{"init": "normal", "init_std_qkv": 0.0304, "learning_rate": 0.006, "weight_decay": 0.05, "lr_head": 0.0104, "warmup_steps": 200}
Each number is 128 + 24 x the weight over its row's rms, rounded and kept within 0 to 255. Layers, rows and columns count from 0. The size above them is the row's rms in percent of the matrix's.

# layer 8 MLP up, 448x160, rms 0.174, rows 401-447, columns 40-79
size [109  97  95  90 108  94 103 100 106 102 103 103 100  95  97 103  98 100  90  97 109 100 102  98  97  95  97 103  97 104  99 101  98  91  99 107  98  97 105  96 104  96  97 102  95 103 107]
[[146 142 157 128 108 142 182 104 145  87 114 123 104 117 130 176 143 158 162 146 119  95 117 122 119 187 175  80 136 125 123 145 128 116 147 110 152 134  99 176]
 [110 114 141 141 162 105 145 111 132  98  75 140 106 100 106 137 145 145 119 108 137 123 105 150 211 141  94 141  77 118 113 101  83 132 127 131 165 120 124 115]
 [ 89 144 108 132 140 107 140 143 114 158 171 150 126 129  86 111 145 109 118 135 144  99 168  84 160 118 182  94 137 147 109 144 132 157 151  94 117  86 181 137]
 [110 143 150 125 122 158 117 141 134 140 123 115 134 125 120  91 101 168 103 152 110 130 101 149  99 130 106 103 116 131 137  95 147 114  87 152  74 115 145 143]
 [140  93 148 154 165  79 133 122 171 130  80 127 106 147 140 148 136 107 149 137 137 138  73 140 106 132 119  78 111 118  73 144 135  80 134 109 148 107 100 145]
 [119 189  89 119 147 126 157 131 114 149 152 126 116 109 140 129 115 141 148 128 149 142  97 141 118 115 171  98 157  72 113 104 131 108 106 112 157 160 141 160]
 [137 156 145 143 113 145 135 128 125 152  98 126 110 118 119  89  85 162 181 104  85 117 152 108 143 119 145 174 115 152 104 143 163 109 140 168  84 129 137 152]
 [107 105 133 167 165 148 133 118  76 188 118 158 174 136 133 137 126 102 169  90 155  95 151 140 126 136 126 119 108 147 129 159 101 143 101 138  94 128 180 141]
 [177 122  62 108 113 101 127 124 159 123  86 118 139  77 156  79 145 120 172 145 130  74 124 163 141 133 109 157 153 147 128 153 127 161 150 116 102 107 136 140]
 [104 109 118 114 132 111 155  96 136 120 155  80 134 111  95 135 100 110  82 165 124 102  64 151 111 114 109 114 107 116 147 126 125 106 132 121 137 176 165 156]
 [123 161 141 167 141 139 135 129 145 132 102 138 126 109 110  96 126 113 138 172 129 130 163 131 141 113 120 155 130 146 107  88 139 144 131  94 101 131  90 120]
 [114 145 171 137  89 157 126 196  86 127  81 176 143 111 136  85 100 125 138  82 131 135 119 140 138 136  74 144 168 138 146 111 110 110 132 115  60 120 104 100]
 [132 118 155 126 156 107  89 137 137  92 118 126 112 114 146 141  95 158 171  76 121 147 116 129 144 107 125 136 169 140 108 132 115 122 117 142 129 115 121 104]
 [150 127 115  84 128 111 136 125 136  96 134 163  92 117 141 135 135 109  83 131 100 147 147 128 115 126 132  92 127  95 103 137  97 153 135 142  74 150 120 130]
 [ 93 138 132 128 153 159 137 121 153  83  97 145 141  73 136 160  74 117 134 159 157 136  81 139 144 144 108 130 135  98 118 147 134 144 109 157 135 124 114 158]
 [111 168 163 132 124 132 116 133 140 103 125 105 113  83  77 132 157  88 115 147 134 138 118 119 145 150 146 135 133 132 109  93 132 111  97 152 121 120  91 133]
 [162 143 156 107  95 151 110 120 123  91 116  90 150  90  91 115 148 146 139 144 101 119 113 141 126 126 136 137 200 130  97 159  85 157 108 134 153 152 100 130]
 [160  96 100  85 139 118 132 126 155  96 143 135 144 124 120 134 105  93 151 140 101 143  97  89 149 103 129 143 122 105  94 145 148 101 132  92 199 135 148 144]
 [ 98 108  96 168 114 111 146  89 122 143 117 105 142  69 179 133  91 161  77  85 138 103 123 123 192 126 122 130 159 129 149 148 116 136  98 127 154 109 110 142]
 [176 133 138 116 165 150 124 131 105  82 118  92 138 120 127 144 144 102  81  97 158 148 116 110 122  89 128  93 127 123 130 117  78 157 176 125 139 129 126 126]
 [122 110 144 153 155 127 113 101 112  71 134  98 123 125 152 130 125 119 131 131 145 134  99 152 173 138  97 115 166 159 117 122 111 122 137 120  65 116 145 147]
 [121 128 146 139 109  71 159 125 115 160 116 106 118 144 131 123 148 135 139 133 142 151 143 148 116 123 114 150  85 152 132  89 107  95 182 109 172 101 152 107]
 [114 125 116 152 104  81 112 114 176 126 105  89 127 130 121  79 132 159 155 138 135 135 104 153 110 136 139 129 128 105 108  89 148 129 120 129 176 129 139 137]
 [131 122 118 103 131 142  93  97 128 140 107 118 102 136 126 106 183  65 119 164 130 132 115 139 136 107 123 111 141 132  98  97 124  63 102 140 103 133  93 120]
 [129 130 121 150 113 106 181 117 135 143 103 127 131  94 140  98 112 134  82 142 130 147 136 142 108 152  97 124  89 117 125  98 118 153 143 162 139  87 143 143]
 [163 177 103 143 163 116 110 154 151 132  94 128 142 173 129 151 132 118 111 102 117 122 144 148 142 143 127 102 111  99 108 158 155 123 144  80 177 108 152 102]
 [145 110 154 108 109 136 114 135 176 126 141 141 132 131 162 132 117 120  93 119 136 118 112 144 167 105 136 141 130 110 146 160 163 149 153  96  67 129 123 127]
 [127 105 110 141 128 104 163 124  92 147  94 175 111  64  91  96 108 136 109 121 151 114 105 131 143 147 122 136 112 149 130  51 144 140 143 138  90 144 124 150]
 [152 102 134 130 121 133 130 154 153 154 147 159 132 191 119 169 111 148 125 103 173 107 102  70 153 151 134 107 138 105 148 124 165 118 111 141 132 100 186  89]
 [157 113 154  92 136 128 113 125 121 149  96 111 104 141 115  82 109 154 136 101 108 158 136  97 109 126 122 119 147 111 161 122 155 164 100 137 101 164 138 133]
 [ 87  82  75 114 117  97 132 137 175  99 157  82 115 152 175 117 136 126  91 152 149 130  99 115 133 114 125 131 131 151 132 110 112 138 117 152 124 125 146 155]
 [150 158 135  82 157 161 114 105 140 102  92 104 118 212 113 149 101 144  94 169 143 111 143 136 143 114 109 139 160 138 113 141  79 144 142 126 144 111 116 146]
 [112 127 120  84  97 139 133 113  81  97 170 116 101 139 146 153 144 157 132 150  60 147 125 151 146 107 163 115  83 123 185 117 168 166 156 120 114 143 130 124]
 [137 135 133 130 159 137 121 150  93 193 114 136 141  93 166 157 132 158 103 130 119 138  92 128 106 135 133 115 109 121 164  96 130 109 152 133 148 117 180 119]
 [110 147 176 174 104 106 157 155 166 134 151 135 151 129 164 121 128 126 148  95 113 121 139 162 137 141 129 150 108 126 146 158 130 127 117 137 132 146 142 114]
 [119 133 115 119 124 125 112 157 127 142 146 116 133  95 114 118 147 105 162 170 108 124 135 112 101 103 164 154 133 105 142 133 158 133 152 154  83 107 123 136]
 [106 122  94 170  78 125 124 168 144 133 110 115 136 146 140 146 128 121 117 136  90 135  73 190 165 170 150 103 107 126 156 148 131 161  84 124 138 143 118 145]
 [119 145 123 112 177 123 109  87 117 124 142 176 114 141 133  85 126  84 127  97 132 131 147 135 130 139 165 135 142  74 106 105 131 147 127 128 178 160 160 126]
 [123 101 163 116 178 130 120 134 109 115 120 156 122 159 153 148 136 139 149 137 119 177 101 107 109 174 141 107 175 138 166 121 154 142  93  87 163  78 165  97]
 [121 142 145 128 133 150  90 127 147 102 139 131 135 130 132 183 135 102 151 131 137 168 139 107 151 115 102 138 127 102 115 114 142  76 136 133  91  98 117 154]
 [138 105 127 132 143 143 133 130 127 122 172  80 105 105 155 123 121 124 172 135 152 154 131 137 164 159 172  95 121 101 112 110 121 125 165  81  87 114 136  92]
 [100 134 162 127 119 121  89 121 142 118 144 134 146 142 151  88 119 117  99  91 180 102 155 135 138 100 108 131 138 153 102 168 135 103 123 112 137 126 112 159]
 [134 149  98 103 116 147 152 143 145 126 164 174 183 110 159 107 137 143 127 122 156 132 117 132 134 156 102 136 131 122 145 110  95  92 128 128 117 122 150 123]
 [135 136 132 186 130 160 106 126 134 137 129 153 122 142 113 129 120  96 105 150 147 122 126 146 122 141 109 102 172 108 103 131 145 173 148  80 148 119 145 144]
 [141 107 140 102 150 131 119 141 117 150  93 149 139  88 142 104 184 151 135 135 117 132 132  97  96 139 155 166 137 145 141  98 166 124 139 156 140 160 113  99]
 [114 126 122 117 138 104 150 160 108 109 133 179 121 129  79 104  88 130 176  89 136 118 109 105 133 164 119 130 151 137 119 124 161 159  92 115 167 154 109 125]
 [123 120 130 136  96 183 154 127 126 103 122 109 149 137 103 135 113  78 102 109 147 176 110 111  88 117 148 106 129 119 198 167 135  87 149 167 132 137 108 106]]
# layer 8 MLP down (transposed), 448x160, rms 0.175, rows 401-447, columns 40-79
size [106  99  99  93 110 100  98  98 106 101 102 100 101 100  95 100 100 100  96  99 107 105  98 100  94  94  95 102 114 105  95 100 100  92  95  98  99  99 102 103 106  99  92  95  93 100 105]
[[157 153  77 132 141 120 143 119 141 131 127 101 124  82 110  83 134 134 137 111 156 177 160 141 136 148 161 115 136 126 105 110 106 132 113 133 113  99 140 135]
 [113  95 138 123  90 166 136 124 138 103  83 131 116 130 103 152 151 167 126 126 159 152 154 143 161 111 179 123 141 113 118 159 138 126 160  75 132  80 100 124]
 [ 93  85 146 104 131 132 125 116 128  95 115 162 120 141 131 103 159 162 160 143  71 161 122 135 146 118 134 110 155 141 151 146  95 120 139  94 135 152  86 133]
 [130 119 128 131 168 103 109 151 123 125 142  87 102  96 132 149 125 133 149 140 147  97 141 133 151 126 114 130 105  87 170 149 127  89 128 117 113 124 117 128]
 [126 120 148 105 115 111 123 118 141 163 150 130 105 152 144 128  61 125  91 158 113 149  99 109 121  97 141 143 132 103 126 186 149 114 119 146 152 124 121 115]
 [133 125 146 154 100 140 147 119 103 110 122 101 139 153 132 118 175 118  81 105 101 120 108 119 133 137 118 154 121 137 152 138 112 185 158 119 135 121  94 123]
 [ 93 155 100 115 107 142 147 123 169 139 135 151 154 166 120 154  63 120 141 114 130  86 108 125  59 105 131 121 112 109 108 131 142 105 120 112 125 148 120 115]
 [118 131 120 108 151  67 113 149  85 141  93 139 119  85 147 152  92 145  85 128  81 142 139 125 128 166 140 140 100 139 164 128 129 148  72 116  59 153 159 120]
 [157 143 115 140 118 104 139 146  99 142 140 114 129 112 142  89 154 136 141  98 146 138 145  89 140  85  90 116 124 115 117 144 102 115 120 173 145 103  89 130]
 [101 160 103 138 137  79 159 151  86 114 120 103 127 132 108 134 143 102 124 143 101 121 101 143 117 157  90 111 108 119 119 141 134 194 165  93 103 119 165  66]
 [115 131 176 164 122 176 130 132 163  99  85 126 155 142 123 155  97 114 163 134 105 158 150 118 131 151 145 152 160 107 108 136 138 143 128 132  68 115 131 111]
 [149 100 120 125 130 116 119 130 116 141 141 111 136 162 119 131 140 105 124 105 142 128 132 127 137 146 111 128 106 104 134 125 185  23 137 154  63 144  84 117]
 [109 131 102 156 173 161 137  94  85 129 122 173 139 131 115 135 152 119 137 136 103 105 131 168 158 137 158 119 111 136 143 135 172 113 140 148 131 118 184  92]
 [159 102 146 139 138 126 113 146 154 128 106 103 117 137 138 135 117  53 112 140 135 122 155  97 103 107 107 155 121 148 100  82  80 173 135 148 111 139 101 109]
 [153  62 133 120 126 104 159 126 117 136 117 112 123 115  87 126  88 126 159 185 145 122 168 150 147  99 132 151  87 136 153 124 126 137 120 146 166 133 135  73]
 [146 164 128 143 155 106 120 157 140  84  80 146 172 127 139  83 109 183 120 111  95 154 141 144 109 110 108 125 106 162 160 101 164 116 134 126 129 127 129 130]
 [108 144  86 129 179 150 172 109 110 160 128 119  71 122 146 117 145 113 119 125 138 132  82 178 135 163 153 138 131 139 145 110 127 199 146 130 135 121 145 136]
 [112 136 125 130 120 123 159 156 117 146 104 133  98 108 101 114 164  89 141 141 139 155 130 121 129 164 131 119 116  87 134 117  90  80 123 114  37 118 125  55]
 [157 160 121 120 137 136  79 159 124 142 170 132 146 140 120 108 117  97 114 144 159  89 146 127 107 100 109 159 124 118 120  95 129 128 145 147 156  99 103 154]
 [130  95 180 115 128 149  96 161 146 132 163 120  88 147 114  78 132 134 106 116 128 131 110 102 127 151 117 168  95 146 102 129 108  89 115 136 158 134 162 145]
 [ 70 167 107 103 151 141 169 125 129 147 140 158 123 164 108 155 145  90 193 145 104 143 164 157 117 121 113 139 110 136 135 171 151 134 170 140 136 127 109 125]
 [170 116 130  99 135 114 114 158 105 135 112  91 153 139 141  77 175 159 150 137 123 153 117 136  80  91 130 179 111  98  88 174  87  71 117 116 118 118 157 152]
 [128 159  86 108 129 146 109 118 129 137 113 154 136 142 110 119 116 110 154 153 146 135 113  93 121 173 151 142 110 153 138  77 122 132 135 156  99 176 139 114]
 [125 122 159 116 146 178 169  96 125 113 131 138 122 126 129 128 129 145 119 148 155 156 118  98 157 121 126 112 127 135 115 114 153 107 138 162  66 124 190 176]
 [136 114 156 163 140 167  99 147 126  96 100 150 110 164 134 103  99 130 134  96 166 135 170 155 140 129 140 110 102 119 127 144 153 152 169 135  61 146 144 112]
 [109 116 148 105  94 132 143 101 120 120 117  92 105 144  93 120 116 172 133 129  74 161 128 138 127  92 164  94 113 142 160 139 140 121 107  93 129 123 144 125]
 [157 106 129 142 120 128 104  88 134 110 152 139 113 117 122 139 160  85 174 140 105 157 151 125 142 147 153 146 123 109 151 102 136 110 119 110 137 155 168 112]
 [103 118 201 117 112 121  99 113 132 126 133 170  91 147  95 146 140 140 146 114 145 160 155 147  92 130 116 130 120  96 163 134 105 137 172 137 165 152 123 123]
 [ 88 167 167 117 163 115 117  82 111 113 113 109 112  75 104 100 106 130 126 168 109 128 123  97 120  98 139 144  93 165 158 120  83 165 143 112 214 134 103 113]
 [144 151 173 159  73  99 115 141 109 124 141 111 107 126 119 106 105 105 147 125  94 125 130  75 102 106  93 102 139 114 107 161 168 150 125 172 142 168 169 131]
 [150  81  87 169 151 168 127 108 108 111 130 109 133 119 143 122  83 102 155 118  86 133 135 117 148 183 131 128 103 111 141 143 102 165 151  99  96 121 149 164]
 [167 108 115 149 157 101 146 138 139 136 120  96 148 154 128 195 123 118 117 152  85 117 152 122 120 134 132 136 175 143 137  99  88 101 138 126  93  81  82 149]
 [136 116 121 131 114 141 111 120 150 145 127 146  78 142 141 147 122 145 136 134 143  94 146 122 141  99 108 113 116  94 123  63 174 118 122  99  91 135 138  95]
 [ 96 107 137 123 109 144 139 140 157 148 145 145 149 122 149  99 121 123 134 117  98 107 101  93 140 129 126 147 169  93 104  79 114  75 123 123  72 102 152  95]
 [135 144 138 109 163  94 147 100 120 151 102 130 124  91 148 115 149 121 111 142 161 145 150 120  94 144 152 137 129 120 143 159 135 131 133 135  61 129 124 120]
 [102 170  90 108 134 111 130 147  82 132 133 136  81  93 130 159 147 129  71 139 144 178 118 148 139 148 124 112 133 170 130  98 123 112 129 119 138 129 155 115]
 [102  93 120 132  89 150 169 129 150 116 110 106 136  99 143 128 137 138 137 148 153 162 135 144 121 128  96 112 124 108 110  84 144 156 132 105 139 130  79 163]
 [105 108 161 114 122 107 141 128 151 152 137 123 114  99 171 110 116 124 123 138 124  97 135  67 102 117  90 134  98 169 105 117 158 135 169 124 133 128 165 161]
 [127 153  82 148 115 117 108 130 136 186 136 180 132 150  99 103 104  76 134 163  99 118 109 111  89 141 114 171 165 164 127 136  67 159 152 135 126 128 137 105]
 [139 136  95 144 131 117 153 104 125 150 112 151 121 152 142 116 132 146 108 114 111 109 127 139 120  88  86 130  91 143 169 111 139 169 142 131 103 148  56  76]
 [113 120 156  92 140 133  95 132 122  89 162 125 106 138 109 135  85 112 130 119 117 104 142  64  98 181 111 171  81 122 137 140 119 131  97 143 102 119 151 137]
 [ 95  87 116 125 177 148 139 146 144 103 113 128 134  93 130 144 124 127 157 150 126 153 128 142 147 106 150 166 146 111  98 170  85  80 121 153 135 137 149 123]
 [145 141  74 136 167 120 151  77  85 142 125 129 106  86  92  96 137 142 100  97 127 162 120 121 112 182 106 134 158 115 119 155 181 123 131 168 113 148 115 104]
 [138 112 134 118 164 121 108 134 153 120 130  68 142 145 128 153 142 130 127 109 144 101 151 138 112 132 143 166 140 161 159 119 124 144  79 145 144 144 173 143]
 [143  97 120 104 100 144 125 158  67 135 123  91 120 100 104 104 124 121 137 131 156 109 110 144 175 106 121 146 125 108 115 119 124  85 118 122 129 109  96 159]
 [147 128 116 118 141 115 103 156 127 135 157 142  77 143 123 118 117 156 129 157 117 148  99 148 141 141  75 109 135 121 113 131 163 121 151 133 133 108 134 116]
 [112 116 164 165 179 136 159  56 120 107 132  98 170  92 154 126 172 119 172 126  99 153 137 122 147 158 117 135 148 149 128 145 101 138 123 117 115  91 113 109]]
# layer 8 MLP gate, 448x160, rms 0.17, rows 402-447, columns 40-79
size [100 102  86 108  86 105  99 103 102 101 100 101 101  93 106  97  99  98  96 110  99  94 103  89  99  99 103 125 100  95  94  97  96  96 106 101  94 102 102 107  96 101 101  91 106 100]
[[130 139 168 167 182 132 121 165 142 140 160 141 182 121 128 124 119 131 132 121  80 150 140  81 148  93 109 116 142 133 163 155 146 154 117 148 152 142 179 116]
 [133  86 158 139  86 140 130 116 137 116 136 116 112  93 164 110  98 137 132 124 133 139 146 143 174 136  96 133 111 140 113 122 116 103 145 144 159 138 132 170]
 [113 143 146 144 109 106  75 116 122 101 124  95 149  52 111  91 141 147 138 109 150 136 141 110 115 143 159 147 118 157 133 131 112 139 132 132 112  95 125 150]
 [133 119 107  94 125 104 129 127 101 115 126 127 166 156 134 109 118 111 181 113 121 119 124 119  93 154 133 133 133 107 156 141 187  71  94 160 117 128 128 117]
 [152  97 150 188  86 146 126 123 153 146 137 172 167 137 175 135 149 124  89 111 129 110 122 101 126 122 113 152 113 168 123 101 113 129 160 146 114  96 141 111]
 [125 108 107 100 113 123 122 155 134 133 119 101 155 111 172 140 172 104  89 179 156 152 167 125 146 139 138 116 119 151 146  98 117 128 168 125 128 124 129 124]
 [161 179 142 166 104 109  97 148 126 122 143  83 145 126 118 162 141 155  96 138 188  91 115 119 118 107 135 119  92 119 119  77 122 128  88 141 136 120 112 159]
 [148 122 128 121 109 152 123 123 149 130 106  80 165 145 111 132 156 112 197 157 154 104 109  98 140 111 140 146 110 104 109 125 136  89 122 122 122 112  98 138]
 [153  87 135  98 149  94 169 165 201 133  99 116  82 172 112 129 118 112 161 131 154 113 120 146 125 125 174  78 149 146 123  86 117 142 161 127  89 116 112 105]
 [ 90  93 100  78 113 119 104 106 107 116 116 143 141 159 101 146 137  78 106 142 121  83 143  90 116 141  98 157 147 174 146 103  98 154 100 122 142 102 131 148]
 [125 115 137 117 146 149 121 134 136 153 134 121 126  68 145 122  95 112 109  72 153 149 137 134  97 136 102 118 104 153 161 117 106 115 118 104  98 152  89 124]
 [142 118 128  90 111 124 103 118  97 166  84  94 139 147 125 163  83 132 162 141 107  87 120 150 163 112 158 108  85 155 128 106  90 150 146 105  95 120 136 123]
 [ 96 146  70 115 111 136 139 163 145 152 112 116 156 133  90 140 146 137 166 176 119 160 119 130 174 131 130 151 107 101 155 137 122 178 141 132 142 123 110  95]
 [112 161 132 128 167 140 157 117 155 147 107 128  96 113  78 123 109 127 167 144 124 122 165 118 149  93  97 110 113 117 114 147 125 114 118 125 146 123 175 113]
 [ 95  71 122 102 154 111 108 123  94 103 115 162 115 161 151 120 138 118  94 121 128 145 155 113 144 103 101 106 139 126 139 106 102 139 130 115 144 155 135 117]
 [132 136 131 128 111 128 101 151 103 126 137 140 146 150 177 122 123 111 168 114 158 154 115 126 106 123 140 169 102 157 137 101 144 127 105 135 124  81  80  78]
 [122 112 117 146 118 123  94 131 149 131 144 155 143 130 141 143  99  84 146 114  91 100 140 137 174  80 102 114 176 134 111  95 167 126 107 135 160 122 136 177]
 [114  90 103 101 105 116  76 175 139 156 147 109 160 131 136 109 124  95 121 116 166  96 146 118 141 113 107 130 123 142 159 141 116 119  91 130 142 116  86 123]
 [133 139 151 122 109 104 131 114  98 138 105 121 127 104 111 135 102 127 148 135 133 146  95 105 142 123 132 123  96 111 178 181  95 135 159 135 117 105 107  94]
 [118 167 108 139 103 112 109 136 126 141 145 173 119 129 114 105 105 156 128 125 140 152  94 121  97 145 129 120 170  91 182  75 168 118 121 112 163 145 120 130]
 [113 107  70  92  98 135 156 117 110 147 117 126 146  98 136 142 100 131 130 113 144 109 134 158 113 159 125 106 150 202 133 123 138 161 162 141 141 146 128 145]
 [109 126 102 161 162 120 163 129 116 147 161 146 158 128 118 158 128 112 111 161 145 108 130  72 125 141  89 130 145 152 132 173 119 140 146 140 146 112 119 120]
 [143 142 134 143 113 144 104 143 134  91  79 166 176 111 156 136 132 108 120 125 136 115 144 119 101 134 131 129 211 126 132 160 158 167 170 165 130 151 119 106]
 [109  98 133 149 108  86 133 134 106 130 130 118 125 104 110 134 154  92 139 119 132 172 117 116 134 136 155 152 154 147 151 125 122 156 145 127 133 169 145  96]
 [ 96 148 110  91 121 120 157 133 152 131 117 116 104 173  99 105 146 148 105 124  96 153 131 126  96 142  94 111 114 104 115 138 151 122 170  98 110 143  92 120]
 [ 97 124 131 159 134 159 126 107  81 105 103  92 129 144 104 139 113 126 130 133 111  98 101 127 122  93  98 137 126 111 127 123 147 170 152 115 168 126 126 111]
 [122 111 125 122  89 109 101 151 136 129 126 113 152 150 145 156 143 106 134 166 143 129 130  81 126  93  76 119 121 129 125 181 130 117 140 154 150 115 108 142]
 [137 119 113 120  83 138 134 163 134 145 163 138 158 157 139 133 138 151 132  84 134 115 144 110 122 147 142 130 144 129 157 124 126 169 109 157  79 103 114 112]
 [105 111 129 110 157  96 102 110  98 119 124 120 133 115 115 125  75 153 135  90  95 117 118 141 130 112 135 147 141 110 160 147 105 142 128 187 155 180 108 102]
 [105 108 134 149 128  63  91 124 119 135 104 102 101 123 179 136 139 122 115  97 145  73 104 129 160 139 126 145 123 150 128 145 132 160 140 114 122 104  90 165]
 [ 99 148 120  58  93 147  94 104 165 129 130 130 127 123 108 176 130 126 119 102 106 135  96 123 131  87 110 126  79 172 133 190 147 119 110 132 138 149 120 101]
 [110 121 117  97 175 124 110 159 121 143  97  79 106 134 137 143 107 182  94 119  93  89 116 128 142 126 141 130 121 176 150 133 146 174 155 121 142 143 108 151]
 [157 126  79 128 135 167 106 163  97 139 103 118 106 118 156 176 178 149 121 137 128 141 124  70  73 168 113 101 112 134 126 137 125 146 129  93 166 113 118 150]
 [119 149 134 100  98  70 120 138 132 122 147 139  97 164 113 123  98 138  94 109 124  97 149  92  89 163 156  91 174 105 127 133 144 157 131 116 103 129  95 116]
 [124 119 107 124 105 121  93 136 113 103 135 197  99 160 135 104 166 141  83 132 168 131 145 157 126 123 129  93 130 161 161 139 109 140 130 129 150 126 134 109]
 [115 121 133 108 165 117  96 158 119 132 174 140  90  86 103 112 118 150 141  91 186 107 118 118  94 128 118 129 158 137 109 107  97 134 139 159 151 126 133 169]
 [118 139 102 121  74 106 128 175 112 129 133 103 153 107 136 183 145 134  87 142 163 114 115  79 140  76 130 132 110 146 153 120 155 101 133 124  82 122 108 107]
 [102 168 105 154 163 136 119 105 123 142 111 145 103 119 133 112 149 116 145 121 121 136 100 115 127 127 114 125 109 120 117 111 114  86 109 142 154 145  77 103]
 [128 111 130 172 153 120  98 120 133 132 168 120  96 105 125 158 113  96 154 149 149 181 173 132 122 152 131 159 112 130 107 100 105 109 128 131  83 103 102 124]
 [118 135 110  95 127 141  93 121 153 111 105 118 136 153 110 107 137 117 137  83 141 109 170 120 115 111  83  96 132 129 144  99 137 108  91 115 170 100 119 118]
 [ 97  99 119 153 136 154 160 141 111 111 160 137 136 113 163 129 150 143  97 109 122  73 173 113 123 121 111  98  56 145 125 148 137 129 134 114 145 189  96 147]
 [107 132 126 191 101 103 153 119 135 132 126 128 125  79 123 122 133 117 133 109  75 134 172 110 108 118 117 135 182  79 141 123 191 148 136 127 144 147 131 124]
 [137 133 152 158 101 130 126 160 128 113  96 164 107 114 191 148 102 123 161  93 104 107 153 123 122 123 168 128 138 175 152 134  98 112 127 112 108 102 112  73]
 [141 136 121 112 108 123 139 156 153 110  66 143 125 106 139 133 131 120 102 141 133 144 130 132 127 117 121 151 165 117 110 116 162  98  89 133 137 107 146 173]
 [107 103 106 130 179 106 114 137 124 145 105 146 149 170 136  90 154 149 170 122 143 130 101 109 127  92 136 137 142 108 157 156 111 187 154 126 177 172 129 123]
 [116 155 142 135 131  90  98 133  98 174 184  98  94 122 127 125 148 162  98 140 117 126 136  90  94 118 143 134  84 130 117 135 118 100 118 138 160 121 135 119]]